Weights of a small GPT-style language model, trained from scratch on English Wikipedia.
Size: 4 heads of 64 (1 for keys and values), MLP 448 SwiGLU, vocabulary 8192, 10.8M parameters.
Architecture: LayerNorm before each block, no biases in attention or MLP.
Training: a variant of SOAP for these matrices, 4310 steps.
Each number is 500 + 40 x the weight over the matrix's rms, rounded and kept within 0 to 999. Layers, rows and columns count from 0. Numbers have three digits each.

# layer 9 MLP gate, 448x224, rms 0.0956, rows 302-322, columns 0-223
482511475492470469525602518494498567475558485467506505500498506458506498609531492545518443546455509509418405452513496493465434499522471569535426553516487461540480544465462479471485482463512475504485498496455482463521468454558500590533544507450589470469530527485579472447465513522469438478506491526497432445535564573571507464534475563487522477512415496454616569394555515508469487467407514502509530437495498545522509473461509529509542537472532510490561459461548452543506516483499439504566485445500416450510434499460510458455438558476526479414544555555437471486532476463550527562478532551561499460506517567534496412493513535577558493476545513529538560435523567570507523476530
545478544450476516454493493465559505455486438496508584562500502462507494483524524488477537484494520477544539473453428499485447496470455552435474585548508528495485536544511536585517493557538517510451478529465540454485528451535498534512513462530456515485574489489495514512632454456514538459539464481530454458532492509462512466420461501495484414470555490511469614454492523519488553490537530492495515505509472481489495491527476543463453545483502522495497534448528442397513478509525467525510481551522520537503487504488513489471538510556475507453464514505495508486538496458544544463559568463490485502468475467473477457533493476557486537464483516520544527467447555535420571468465
476499519483505486476492456535573484508456531457474468564579474455508489486501545450473503511505597450509502515531532492473533534498552575450541559494451504475443517486497487489491492517483434475506499503460537555443473516498501474459462528441461481470492521463518505539520492537548471508494533491515452516452575588533518483431506501526531546506490406551505454498567569569504466516500519532599427499424522503557489492489483514550525422522502550467501458476472511561439559489568510483424490485513568433531418465513487532527566521576576456446527503559559473454482500516481471475436519518524437471418460509472514470524472615468472409508458539505501458471543470453529513472449
524573462500481534523412546481469530566531486450542559527480456447518545525435441513497528523518528476482510470436508513522481499515454455561500476524466470525480519406499472453482477470505556450487466413460500605511498497460387513477454480406507597542495521519517450500500588476516476600522584559508609458492487478507466523519459487488441482454508492568564426509492446502501543489539515450513565467511504556462504573501510496490443579544467512537534495470430450464502529490528453513443487510562497382486460512451518514491551523493534517473512461492571517424581532431533496511492528552479532508466490446466507505569509499455500407517421487474464504454530537457622492524516
532582520458468497479546484444486540512445484442471475434466482525543590504460514457454523456490598548489506495552463531496536528506440499552515458533498545547482505456541472506505500475569591475533495524521552527469463507482505502504471471447491546508593461451428443564528544452454436419489538484465512500452532496489494501471432454444568407548583450535464517541497514507532563504491570492476506519522527491524593538573522483475546504520512570434490512445512477454479454484525576541468561542490570505481467489481551510473462525507485480466515502565438552502491501457438522477462520489591495485537514537507580543534576452536525601464486546499463432420465512509478538533518
599527488532511473569515457541489552484508529470469517504497503476546569512483558516476539522497557497464497490480543496525459521562590543483433578451516428469507469536501468541492447473445491483516441427438516548508538484583467485416488595479517502497540463513486492495548475528520435520474481500508462515472538474482529464523496513518479506477518486448495574512495505513521424475439563524481492480458527516478452448475516582507515569499428512470544508543527503424487430543511552476564478500514524423533450481484496462488447538534536475485495541469436527503499520569530461484450517497532557492513439481576518434522544566448477534416462498529563513547466561554567520552499
478454410575482553514486561518513550527588456550516536559503547514528549566567519458499451455475523496502470468526468458520539506494569457450470476479497543491466522583499550505453446498409489450490503527455497560434478504501494462489562504437563600509507561514460497533520459526565498402507464522511536514489511468502495489516499428480508520485498448542474544460534469531531436431443472546518468440430508436536543452566561525492537490508503570530526531490567467548501511499490477538567452483489494486480520505385543540498507432422496534491525544489493432519494469471486502507467458497551506497467526559476501464479487511453449484491483529442484543440538547554490489523502
527583546538504503525477441517518430526514550525480436521509513525521505395477477522522501570451456561429453460474465537468511527529500594502463516545417502469503546514501517492478446527478529596445489530506462576502543471521517517510504487441514488476557503470507496468494446431514454497472508477499525455445520510480437482491482504496493500546491457482469548440547551563488554562487490523569466510510423492526514424510516547532468551496415525522562522494472545429537496566507577524482496475421512507461490497467512460542524524498482489505498526509449565515559466477480533462543482439525570576510522471439394529490538470489413451528531575492548491412453499493627606484551
480449462416476413456463514503575495505527473468484479579471487515553516512452496428426501452469512467479438525496487490509451543588533503436532487484494566534563550485457463522500587532437564556517530427514540549527526468495480503453428437539534509483500532488472576537383454505467439479473517409480454486533565445502536488454507498411479526523441435522481515495545569581483518500461480523474453460492515506554513484509558501539490436524498523482503493487572476537496523518536498527539532550498461504489388524562515509500527470557473544521522528552545393530566490515426471509462510480560438546487539487540426482498534442460458485526411525461500518545420503529464494528511
543547447405535492441530513493454507549637552468482456548519504466539454490450484571459544493480535532504542488495457516502502491556499513484443507521546438564436479457475528498465516450502533419461472498501525487526429548519543470497478484492481492479523579516519584578507428513480507484502529522512497525512568513573556539504521475507440558567446437501575517456508528492503473501549480478496466502543513532481516533494556450442488473438558537447585540448503472429448495417424475521542566410513431428478471542522534454565525495471481503564477520516529511461462563476570532498504535567527476462413445522517440551495453509516503460478456524488469543485422474485514477503539
440511479552554520525519501507516530435521543578464462482623533493472464456487482475508514552575510396565491554442431498511498511484532505501462445496434484514452466480436481496527534465504588477467438407487614519493470556538540496480508489496455527445526582531490473485524493461526596418481491536507527504514526484550479557424528449471478529519511513454520445465584546514521491516512506464461477519483485492535531518446501496473505424491581493463537510521536485583413492503479475454457546509458475480578523523570548442467412526468514500432523546465474532508491504542544540455475550503477462420467539499547484512445486542541502499553518513425485507505463500485537512520507
497503472543552497511508481595505573487466475529498506541557500567537513460488481533473562504424465490490510425511486479509441488526436531523502473524519513591515476449477530474570547473503574471500502452537626512452494570526520495463529521453476542439517471587473371478440527562545477429566526544529553528562493488494546531505518523455520465539580526531518444512486495427572532583488504565450428540497602561564552483480525491520486437514463491503527469473455515563518451479442506462449411471500465476492510484482532547501486510562493506435453485457478538498456492574481550484403482467520457455611470549588428524483551510517441478491519468500543466558532486461460455451554
471527443531506448493578580532506542482444540509562429500461528535476434608446498515520543435490537540547532446533516504471462485524483480491528595524485537573450520483433455574480514519554530490474482498558469553539479459492497469535556487516495502526478495431502413453519478547506468448450474459532505518494520548534520451490410446442497579475442493548463535516478478486534485497504494487496456465506463448522458455517579575462487466520525505441547511426512496439460494507449453470458509540515490405432496522502513498485441513528522509566481526436443539437565479516494466534501481531527471457581493548522503481501544554505495449511517486504523519461530584512517502504440
495441435444466497518440475502527432470476502434500580506557541426484461545479399490497542470488525501434591489496462532489540574444495516537516431587489505502550498521444533545559417532507552527521500492465449492453524425486493503429511498506477513472459486544567495503453539415474530469480471544462525499420497521454519498501529555506516500487467511473537499469520486461504550491485397506502507500467472469469581536526564509488551517586456489507513568479512413443502504511452503555555469473579498490541490557556454461489454539474459525491487448467494481441584476490514579529484457549567553485530519531555555439468534418493475524427511428478454481530434490429488447528460
468454495497477466495454589541514579536513520619473561506515509478472491581535504495416557488469510601473486570551492478476562515516517507451466583554432522450546509462517420518462505463499536514536469487509467500470479498536479485474513566456565482465547454520477492515521469485522517524503538445496542451546480591465489511562523437470503473548464494433472465540463441495480494557510410466465502517494547456443543550515536527485498461516478521537498474523566543447470454517483525489566459521468442459529415504442514536504476477526529500512537538432514468492441448514548569520445496489485478531524485514476442466426450449495528431470589455437490533488445508555441503505596
522554462463408507495495528498514555488558536446498505519532514511441473508560428580498571501483555494493455542596416468570482493546572470476465493374523422515448464524543461497443520536481509463448483547511436495456488506500527463601527563500494587503496505526410490458578493449538512469484588512569482572425469554517552481538488480498484482539426534488474535478557530478507490434483539545465462549556506512471546527559430514535396422581548474479506454426505506515424566516553566428461538523437523453499496478508527521447511524470488473431418546522543423493432514483571581469492533418540570469488526511460544458468514553531540468481519429535528541500522538464420545522516
447537469487499475573415468592447490502498451517487488555496431505555454491503564553503481525426476447358580438447425475509502513472532502462532584443431482501544461562406444490536534497472522525474443439444523516421491499487526518497483524494600505444590466516519509474491470454534449523507502541508510468482505460513467524520533498493441498521516467544532522497494533505430535560470504496492546520477435485502534525507486515515502580538444479511542492539587548551475543562512415520523455556499483466521458486509474562496474493531486513518486528532494547461452528481502536447512499577525432456514539437466436577513484513538440491542550500426507548483508423525509505491505
530498582439570502505468462496476535488506522501526449530516548475446440477529533563465485529487538525529445520499549485603480526499507531491527489450574432437493498519459485477553455556521522483481435492537485569548526492508467514570531502454498462527549467500474496531534531533564557525502519508475520559528474497509461468533499563496456531472481441490511614434513447469535524552453460534492507428507460525489452465490540558422495534467508471553504521485452481426454547503493487482471521528496432486527529517515496413492604483459504518531541489454519584469523554511422514491441451469494563506459521439460437535443595502516444513463543550569481430496499433592516535401468
491542407519474499449496516480540439409485438555519513493474551464553538472513565488490481426495391509464489454476439548546496467491396497508475540566512538434510444415493509453547534508488522515431514537470499513518548548568427528471550539471471465465456507581476463563433515459500547486491537534558538452536492525550546559536449457566570580475528576523405518430527512453539610502516470411551474481475396533510464481540474509520475575492474529573483501430488528499461520535452521461434544575513490540478501500533572459526531477454544468430567585586517511447527504462512500464462468467615448480525576378518420550538534536465482450423485519516503552544502502561501522504547
516495479461511473510461478497466508550493527535526518495420479489494520470475476531492470464559547420509512476495477479472490553453463506483512500541533564520532472500493545501521500422540527483503515511484523593547542506501475560463552562510537435518542546513549471528468475436538511510481501526508528552498479475468475503435520514507518498473515518498516512564504571447480537543437471573517526478534494445527458552556539578473490502595389511571493487509484477490487550526514451554531476520527505529542528474519528481508546497472494521449450514466473461524466487487528523482453503493487489373483497494440480479464499499445460525484533463500467586570459435551487516540440
537515480495491501516479470463488519531454476504509516529501491532481477491513505523509501497551613520504570524525512582492495499510498460509514479439567478463552515526576518438449577486532489520515551557505501489427538555481501497467529606499497551541570442568492592536456511513567463595548472478500483508502516439509475480543511495520513507450544523517505498495549477540523460529577477476513543465567439471446478533501535585526500589473478592517563506424519512525466546441556560523497451476488455516531475481502453502437538498484561503508528534464545459508495542480506545522569460448505494506442466482501477542532509485471498387458487555529524577504480446503535457478496
# layer 9 MLP up, 448x224, rms 0.0944, rows 302-322, columns 0-223
495459476497501450567519474468455486504550512480567512515503520504434480527512488488489543500535550571474468560480525482554537503583476482510507467550467538477526525485490426470503521527468474493481466539460533526490546523458460508473493502505506521547491473474451535553538448410526545499481550535478479440480461419442441516510529477457523482506480436503518544485452561495448516470541549501505523565556561443496460469522546432513446519602473490541462454512522580556453507488576441548511425501526525509503494520462483456504470514460473477425555427521447534413541496490512522467576462478487480447487486532500392593500462456477482543510503518575472414517545502542480469568468
486488503579505467548516506472530543503397492532547473465564518482508471561503451526510520516560483435523505508481469521504487505473539564499529549461446499511575541485518477496554451517554558524455485541489528519520527504575526501540486511510495532465487476436458469551495419571498475451532513515508456454505472505466527591539464516459543504442517509468504539471514429525451477547557424496514528466471500492548488583572543510455449518438515462433515545518515542434531496473504580517491466518459506494478536488517526510531507477450434468482492574484489561512465509492456535555470506468496538491546511518424457476450454495474462455498532486535495551472510606459534504460534
556509483464464581504534464557440485507550458456543441498536604513551563556513562482497463514472513529521531514538499579520436455379539513527456503487492534459529449517460483486505421466480559492509536565506437475542424456532507488487518540467544426565577546515512565497525444581547486520478542505499474515497487491503425516468554524502502529471503508583445437481583507491519585580536532498509498544512463443541538508492523469499424489492577518487544495444498527605517440459515485485457432440427447482463480474463539559504448492551506440515513555571534490450507473514551547412502491506437529521513498526511585554551467528498515543534522543494512479472461545493482514503548
481511535526537536471488539509580485552533494551442484435532458433508530483482462556501491464506469462522561511482495481500468494503463545532533450570391507537480478588523497496488496548523485503426471524479487490495469565439502505508599436466541477510529525516504530463538491517481518522524464557444500529506580494434542488493584486468589477381479524552463499511547511495521494508486457492504509442499552484514489404588482493537463499493519515588502494433479503475491437463472530452472489581438473499540512492532530480493563512591542560486475561543490505462491451478557471505530517487480418491490537553540495493486492543586487428499437466506572474450473555529543515554544
531467525523480516526496498555553532500493562460513432506476445428481506521464482571503506537383515480462479549521471486547527473521500533503475492402497467447476475486517526469513518449543537485436379499499577476508473414550471502476518552483439540522537543495511514456562440530530475556502493482483504541549504561479523609550469545486492528507475475460538489489498471507467488534531539556416569466525538522490532512461494461508443482460473541507512446526554461521495520506519546481485498531478477521610544479434512455508513463479488486472491545543545493412544463553564542469508497484469530510475467511452474543531483529489421449534484449552532490536454500524498463486454
528473557476448559494543485511491468470528493507501503479524430528464483476527537548516413479470491533513497518510544515538452562520488485540480507392503528435478507486498502472501527445466434464553520550498492563438479524455414450516527535447525513487469533513525580469467538485560540593447533431521455444519543575468539526581516473435498567511516509485481485471523548473573577507571513466482523523511450477518454544502470516532451524438498563557518470418497452544457600430452477445462493465498498513525504508568520584459520460447435505486541546495518561605470584500432536440482551496570468514503498472496454488518492504497571461462559458464512556498565526525467462499464
470469512474517496458513518547569518563455505472490507524503560529511471441495441561505452508450494538456538485494550511533522526465571502523521580503494451447537535530530517489475469556530528526510533474414551538542498441435511417523550472460449463460471447419502491468483486523429544480509480437486531559528460473481450526468556477583492430539500525567509471465530565507464455583540532541532558493510499506538593488510450542491564499462445538446489499434492484490524399529457497523467470485489463572568464479468532464498489466478512503464416510468463501495544528482511427526510490502567460467491504546519488452491474476593511496484512559445458528519496539491506524519522
473474467478476520476457485441480544460510533475517532530486476519528447496401488504455485541529465556502585536482543412518464498506494479528547583539504557510494452485495521434539526464481555456492520577501547534466513479558539521492608420478483431462602504570398511595484503507522506464481501431504509473582507471545503424479541467556464537525490484520475497543516479451445551548541486500590452565465529585431485438591474438471486528446475548598528498495515498507485471536485455524490467464490468510539537550499512491503393578461466507580461544559472572472487451450553499546508504496534475537477501507504482503501408411439493471453471455477468442509554576530505541507383
435488514523563525538507460533526507400510469539470531491469570493540560526512538475483500444511560440455436499432499509404588536550449458521439417543494527483521561471473446441501551505554514528473505453450510570576462552487466547463482491515559532459441551525502496437501454537502414448502461534530419497452534464438505492440480527463525476577466536524513506427523473483468474546513550521510479525500441499490536532521504375468499496592562477516469499469535540501538532448468466572466491485528482459492510497463556542480515574555570525485508579462545469527516411437504508512473477533519541544468545504595515564548481531524548470511499495507564453511502446504550498469477
460494540528440518520559490510488448562534534416591520509415531435516548473531497550502624622456527547482520502462554483573521518497458511538517515477600500553567483464521510430456497483476471459478520582505555529542514541496451582507542547552486467478493472508534501561460487550411476459542525518545385438596531515497544485464512557572478568489513496469519475501479510498478457528463421529500468525457470524469513542566478538469502526486464517476513511520487502579497511430502540455613509467480555581512514496509567474534439605533516464561527417482524435569480457503463491482489485543490561503488498524467457458505465500449452511525392549494449475485500444545502528500484
537470534591478529562491544463458445498515527496534487473540488532546529534456433484444465482536544592462501469533560562479491501528544506478507560451395542460510488524551502484471477537469525454490501483507464503453514496515538497526525512527471458421534455471530488515515493510561499506452513446448518507566389522592404539427496492465554543507520456418491471538549452469527488485567464510536522529534503538526469376481505493469512570525427547478563528487491563489511560520489455471427537460557476531496479550450570525456534468511567563502527541489545488568471534459470474482522472479486517597475567505455562496470502478513553522532496446519548463505451478512485406433514
532510465512475485467470393489475542539499420543500482464515555522456515473495534545489425489518485486504447437493463512527550443495496476542594507508487481486498481508421482527544461511439595568518533465533528439497532454513463553574508554478488545508572526457570492464526520495478546586542550473441550541525389519516467434475557517569501498446493502523525503548500517456593435424473477551523506463415504536555456464531504461455401522452482528480476477495503433406549514523474536507480524518539516521539517497480479497478594530480533498502554499494532520487470500506530587510464517531478482529555546503476548584512487507486520497497539510424466527451509518419473521477560
519488575432461471484395489574506445488478541572510552481485574485478506484539503444599499486520515475534476512454467481462537509506411513456521474515499562508540522521489510434471525440538448520567554521475489522478531475527414508427505477419507486487472457473467516494541471547531518519460559460509542433507549483473554475542500530478453436527510527492521523484527561491465536583568471521550511519492539503403517530527505464520532458517486537556465489533543512400465433526507461477510482517527449474480446519510578509516460480403510588451490406463465490492490504607478506503571501486533448458498438507499509526534452473561447508512536521424520492477482519460456569570466
493475539473462469424560440464486529487465471503523499525505451527566483585451454475522465501461451503486472479504497481493499511478473585564430492482470531556506601433464537478460466453512520499449490516495440520481520451527483523494493471555491579504468484485456481487545512519487453494476571414584456523555501521482520415482466487485507492519531473580517510501561505531481546505539553512413509506417465496516533475509484431432496499473476544488516440541511498536476564535517459488453516449467515567468479522480507553496520479511442525500513519554480460528427422553498491518527482512540427511537508541536520485514511460512487507553468559533549599474517498513496494514455
498455511508499395415577519576482552604562497563548517526545467552484434472523468502550478538514410519464514462487530523422543496530492426484481541448469511546453505496466502504560539526441531547502500530559471486500464569513525547474491578529527495487535519587457573530482440505498523512510490571481551444549511509528504436474470531493526445433537543497494499542580525531499559509497457523548549549517565518477445486487482499532453551518499512445528490463523495499490563451504398507532396514563540522490588482451480549478473479442476546466476487468531468469490512478537510453600479550512474520530498488442489491475465498430466503445525435409462567437466458548442496484464
495452530520531542479511454600613474510505510445514555458504484484515511378494611510453572433483506609504535497430477461523547548561528466454507522411458496436554493467476526516592589461489483504493434518523465518538498433493555534487466511517498495501515485478486483510451444468536515475479501465481524527539495489498527441522522558528513423482441520545413514413568468421535494547505543579450515532539481449559475451508546494509469459564531506535483498482474560498474454454495520487586545531501485501482451492502543466493457492505498472505476518426488602476466545499445526427553527467523561506480450518489474460426508561526496416451521560471522483627525509420471437502543
480497559493485512517469528456513507478485531502503485472561487528469435534495501511560491509431497545461573473540467430521498527557494434475502493448505481511570476453478499468475449529536509517506422543496530489464576443474442492496460523507498465456414549538575532475495404412527469543503511514573538435545530530471470492502516570397520535454486460429527529519482456497505501559534548506538471423508483451446459477504472481550516492469485495485493470419517441584464497482515519574494462585472464592518462529473519567532455444483505541498498529445574507542538467509507511570572494534491467422511493483534583556534548463536550473492446520451478575468504579522477522487479
515523472420504574454548507470486453501425535557479459548478558487493530509535474445537473498511546485602544473507509408567538448466492513515492460510485490462526480547456494486521507506548488571479591501512561506442470426492511522459486530502490533480444524459511546492425491515494545579528523459542465489525563426474569487462476533478511514462474552494461543490531523417573553427527481503487549521513484535523524483474424518534448473523435593564530496522490434494478447524477543459500461510524533469460501504522461484443515440469414458525512535480519504535532547534566494514498550477501491529529514492483538576498518512524461510552463477540529496437518446555444469563393
475479501526493429508500463436447557493426556472507540461506555475520405524518503460596502496510594526441536489523580502468604522536486542520519535583511512550516490485469567497508555492593462486457516467529519496529482513482547502472491470564462558476449527567502565442482515584529515494545499602521496454502469536508481560487501448489508525416514554584478549499531451465487532478501510543429491427459445506521517559500494447532473439475544518489524492522505494465444471491559536598487505535456505437467467532555481527535516558572461492488475475447574429492448412507476496511503442483453419467464475429533553476581522534516492508502508423467516506469529525516563475571428
493407508513506477454552556481509505498472508485513472487466519507482500513510447475509488528463483438549471486463518495535510544520541501561528467420552479524460521479485530521542459506501474459534534475570505501468560517472530470475443493531500492459473594524469490469445513523477500498548561543520442548509498459525494522492554582514416495489481492490489463451548435491505487567502468506490528542463503491553507503442499544463540545523501495506545482533516497563474462483409584481440466552503496512517479522464531456471470521559595513506459525455459496536487474458492547531538514488519514473487435430494462555503494448567531496448519514454480481475545468495554515588473
423518467443468519492578445450400531534471575436514472533463493445537548487553528524495507428444453477459489439541497474444555575500472484474526517532497442498535539468511471553500513439569560511530442582482585461486525489487530478525527551438532576486493476448506500467481448506499388523571532560502452530512526480411489590520500533542483470469537436512484554482467547497426526457488454461531528552549469556467522494419563479505517530442482512560471532477583449569461453549479517391591484455419574522496559487435492475513467461593493481515475542509502479475486528541519450405504486504479532508517554464474463526556532506489561531514454445497463502490553422502515501542457
# layer 9 MLP down (transposed), 448x224, rms 0.0922, rows 302-322, columns 0-223
407540497509411537462542554511534513513488483381522521546497488513566559533571554548484551525448475426537490536548430472485479451504482531507522490493534521540534530453549445480501461513510511470538556505514514482505456572536542500525539417446499557462495529452475504523480522550532448480474508456580525526495411588517489475558495514476441469427491502459456496565544522578494524471431498471504489534512497489560512513478501544491492503561503490540475512410528534480463556514509553470564494436473495518495484565503469475489443498550540460517502584481435413534430516436482445574433561520450566467491539550546502452452461454513550494439489529483465531464464462526498533524525
476466519528485543498506463430524437484505436516424489482501503471589531492456500455476481540536497491488499499459515441461575556457491501425448492590425533485464488544466497522551515533453457424501508494464450463510496505460481488574452555548507501494491547564526548461490566496486513511527528487540382450507508519493513463418547454562499424535482460478490485501445576433521520466489561419441491521473480474464441456456467531478535475495509518512526540501543526450539473491512486461546453562472491510550611515547545454570532503502542529464447449466487506500571444543491527526489468466503511520491588451493537445473478503497540511496501456504513467458445471491507534463470
545507436525554477513501501433516539515512572401518491542470542554528522556515516534446479476462548496537461544538439427515480337520497472564480503518481429527518441456435515358485564558498529547519449580487520544495507459466465509575487513540540507481451464548469588490502508438501485544511513515556583562441471436507457487542501451528464561570515515505516530509532551481470443522418502563496515527482465450491509410556462514537514523506537487458514512501499473462513451454453497586509494539487518521519486447491520476465517502534556501490488500492493532547474444498515506459505507543426521531456499436526556523418484517505529466543521504479491525456525544540486519437476
500510553504497523547521699480488453508461464559511481482414483511420522530484519540521493438480556570468425530556500420493515484487486487425472488498528496474514509488484546482615498443514474482476544519504479461431533534492487464516463489520480514510483472488495535450444532466514587558524486438449553535571501469549540500494554538505510469534560497585526539500473447498522539544518477526494473509449581490438559525589507583523526501512573561498505523448463451553491474514546526504418553466566473439442511499473480502402591491468451541474504492529535439536514545485472569505481503513549544493506480517451531511559486492435483574489508564470486475561521526463476474517584
543544495497519480460553565546481553516442450445472566500416486496546539527467484543526522582478492496474578519497469431505498534542549523529457481514485565522523537540521497538540534469544549507466473526517531499523534592504477443524449502515527501510478512463465448445509536542543561485479444500503479526530436562510476443478516519492561508510484515480558531538495506581514451512444428504444564542561463567470554528513469475538504439472516496520427509466583481483516472535506560482497514517475512552482562515474507501441518586555485484494509492492490493604528436524474461465508525539504531560568494476474555532478444516558480536471538490507466564444560563499503497516475
501526608503447516492519474486503458463499546563517513505469493498441533459543492529477466482471548501487547458483504514509531472534457588454495568480528517438597450476472543574474550449492505524519430570527576499487451523444528491492474595442566545467482568487562561481454537502520492492503470437523475459498580559456525439533426449546497500485548498457488529479532561497550519503581429444566444509465487384528433544512563498548466529498515460502502469519464490565500507547484540458503524506472461438558527512486521522447415511495503497519526549412501542505540515510495529474474499556523516511488504473568429566474595482597507582466513468514551525461495481565509524444476
469520468446459474451471408432493475478450501541512528420470506485494521531449436545484451543504424493498503558553481567524512354579457543504521448426497521531526527460534453423488478487488499419523512532542466480506494503448500525490487470501459506487518530521445463452485477419492454459529523515484512452532537474484455461470437553477484483554513507501520525539455565557453509534542498525481475493527461479490540579484481492517458534562550512448476480512447504462522499535550472442500445504524594489515439508497470484484455573532454471493534532480455495514430502561475542456547499500540529527494462517508505484528432498521492458603546513616560509486479479461529441573441
400605558552461531561495497498498440464504602475529442468480516479500503457502470426506479567518508417517516443498476513511421444495491644523524550490537573444451508489467549421514580482528431483480480512513461525508525482531492564543533534495503472457557525529441508494434512466503514483417539458470523477478571515546504423450478469530459437581482497518473543500513499578468613497484462511502498514541536505451522450562548484508549582382537499547506537530554566530478450578389504478497509523494504502561512459478457553561484533506563504521479542507452562526588497388512442539503499466496444577565505470462461513512477507545489458465491517508517472464487497492574557445514
582524549523585506491546472459496554477434540526525496522485490484499523484508437544531581467574485503518498462471476537529535473450516473420491476478532491556473506490524461538440571478450455493505478511456537489489485505460472523522552483499526486502547586525540482544532540536483491545499493504568515523517486552527620474452599461500471452513494473474499458542549553638458518469403420491504524537525570473574545412482492522500525510486539512561522521473509541483514504506592493486524505483462454458458494405529422490540447465513521492520487447506533532435481494541462526519558495458457486564442495479503517523523479421484471517471445538506492530408463429536422459539510
490514445488534481516478463438467453497456471492465477517482460468512440467560398506468478561527478488545585549418548390471463377546476558542419517474492486502497510487505497509492503505536514497494508520503530479528556497504496519444482437518500506533543427540520482506476534522565557503545413467570480417506543461478430503427487518539486475472528566479588557521536512520514599542489448500562438489529508557525566501529457518500415551495421464415495465623500516603495483467536456500490503411528552492510512515518557488483540517534483516464521469483458524540453498531534490452493582490528504530534482542562445516557484446534460495544554491449542490559495435488435487532410
510437455469481500554542505469471474588569480558463503531524475539498547533468531528504482475503552438455512499488445515427490455481458482507527487458468489421549450469514485454605503561480506509581495517478507571496551577550480425453538521531449438482537495505511479505568499499544461584453471521444546556510438458529470453464530558477583524469474488483532538507497524514548503593521515477521531536523580511506506535503515545420503513564508511506524436504529527516478424497530513487463506464477495556540550492464507487455531508480528572411504525561524486507516551551505514555511473527481484501483505472473515453528507550504538475526533512442500614534549450415525480477506
422509548442444439452490513513496569537454529505517511532493537470517574525497435482519514549466517488505477440517552488529484528425515548528508508508574457565492522491503532481529511450410489476489427578465521502519547500508495475555445518465552474633481549554510443449536521475506555479502457512531502516570472507582424417503521470496506464496515488549524544546490481406544556470436531532523505437472525490579457559457506492477511517482535525406532519530490517437540530589521432509506448478465521501558511547452482465489537521453534506431609528486539505544434429516513542495447453526484479516503495508445460437507557475499543516501546540478513472484494532486489548443483
549524451558479501549523494495565473492458505569515497495520535514510494488461527449515449488538559459471453513537510557477513405519522465508508486436539483446511544448451497556499518465515464536498476478508470486498551436557481445549542499490435495505579503496504548444444552468474456560554540494500451403470516509499433499435467519523454517504481529579530492441494550547524499490548466450502541546512428522548427371559495424476495500431502424486445455479543495571446468500424535594475489488546522461439483535476452458449544500486534523549484470464475507448502556477487553471559552425509500471445448505497504488527499539473480492510537525509568496509493544522511529543519
600497473440482486567490474537506449433481551462522514504485466515490445518536499474493428522474412542482534546534470519533514478544490548489489518511558481467484494524459490517507482452519497502441471455530496548498515499519506526508493571485488523475440505518535507512544435534493506404513529505582545544427479454489503557513431562495470566439468511508539542488452515485470502553536444624487473535490518509509518499551478497514517534556459550484550542488511517498485484472496518526507447544455505550492522500409496502534494492574480556568554535496589529468478436428525558440471500483482594510558493511496468537457513403511500480471490503436573447463469449545559527476421
499456515495517484480500497520454472528452518463466456494497485416526527495454528482485550470478515471528516464452500480514497559505516462475542508511510521553471506559499442506446551448476526548578535532513495486521480514507487575462533508427489580527512551577512462586411475499479514445477524512460535469464425492449537476554522440508427525531440429562507538527463468472470428576544492497534498481495559433524541491524503440532517528492450535512434468545456481453480518449529496436465477494459580519458557473480513517457484478521462553479490473532558439424543560472492518535433474501428522503450591539486494499512566528501588417489509541463452403468493522455556528589514
459450530548434425529536458468461527470444505546407457541464505509452535481516519552482479449507505505490375499500460502537538455430552515507497526501500501526524475468454491488495504537437511473534512500518468498494498446472514531519536459495543568557435489468502479476461495481534510681534544460470533468480412485517532532539547476524473480465450472444513516532443481507448462517474505534466461531446473524434499453473496515511522414498519450440533527408502575556558478491470530490473432643484481428481504554461524515457422526515413414547525490497467479457504549455517481503515464531465584454428540408483426514455526421556529496503490444449506474533519464415546539470422
468519495483548510451563477538517476466455483515504488441508435597501549460444527550520504492451583470462604437516459508536456508468407471450508482436478459559544498493467489517499416490502485550470432568506511586517492465520451501525423522564462481440467529492545507537547552527473456454473540507483506501495504498469459484474502517488474568408504442369507525526517494496485458498430524492493458476473457568450428462486395512467538544463455464473561490512550473478518497473449499464465497560553490551465435446521456503458463444515469493531547570484493527539509523500432520526516468479524475492430513439524532537508533580498523503524518505537563510479428496419459542512476
477521451523480485470501392493442488460484468512493521528500518465505483500455479562509560490462465545469582464521538537523465524518603494433455434528498490610498488568505447485454451513508506596436511514472493561524442507481462487599466545465460443499426476550528460470436501461495417476438480534464397548453504489503532475545466496491424540493482526514478457488513471408440572464484496401474502521511522489447461447529534495553441490478501542505590555416520478506541426504466533463488487504461429519479473504541512477497499542561531524425493468526500485514454515500507537525593554456506488509493559480488445503450533441523552505501521514511507512541490508540534618571486
555537441540490491477519509511508471525526498524547520523515534496570489508488525453470498503469424519463481444490420471499549506498517484519539575526580474521435487477416466550555550501564532478508574447419489479496592503471535568441572487559483545533455537485489535538424517546455519439458511515448501484518482526556515529544468468532579536527437523416403508427506469485533514527516499412498514467462466540515477531564468501515507522478471543514432496499480445591571518464444591495453505538612495416499547507463591430487529500412480533507441527434515502505520483461483459494548494467535493438517539490526524489474502574489602519475556486553455532489481594493512537460465
487441540558513508493571505497501523480474517494523559515457488521557523516522454438529504503507506597537458542536510481518526529477545504507489484523457504563485560482493520515534447494514530522497439493570424539485446507473530575513429451507519408444425465416521521503518521509464433471476542494449485478557392460491509483530481565463451533517490548518508536465490510540456487481541507505412565542566472456493521517507537517499444506441494525548484474414512488488480510467454473438489496464497494551529530496538441518480473508513437525504484560528465526525477533470498458509497540565523516496414526478513446497443533455415498518520557507542503428471509495429479460517488
542444524478429440519480481482520462436486516462482421508524475477520478527413529511478464433485528521535533462541456549550504484498543507477505518362458551457496493520551489510514485451431498510554596435444535539603500476529543409491544520504518488514508530544571564405546461460513563638536433495517466451520503431415461451468495513517517524497537484549396559594461473526509399565537426519479505515517489476571592455480528432506453451474472507497498548548531525519522477504467555512494534518404476529516482556493495482504463523485507540529538516486428480445551498563480444450459539488528487492524507550493518525504535521520455478518526492462433507485543544504464511546432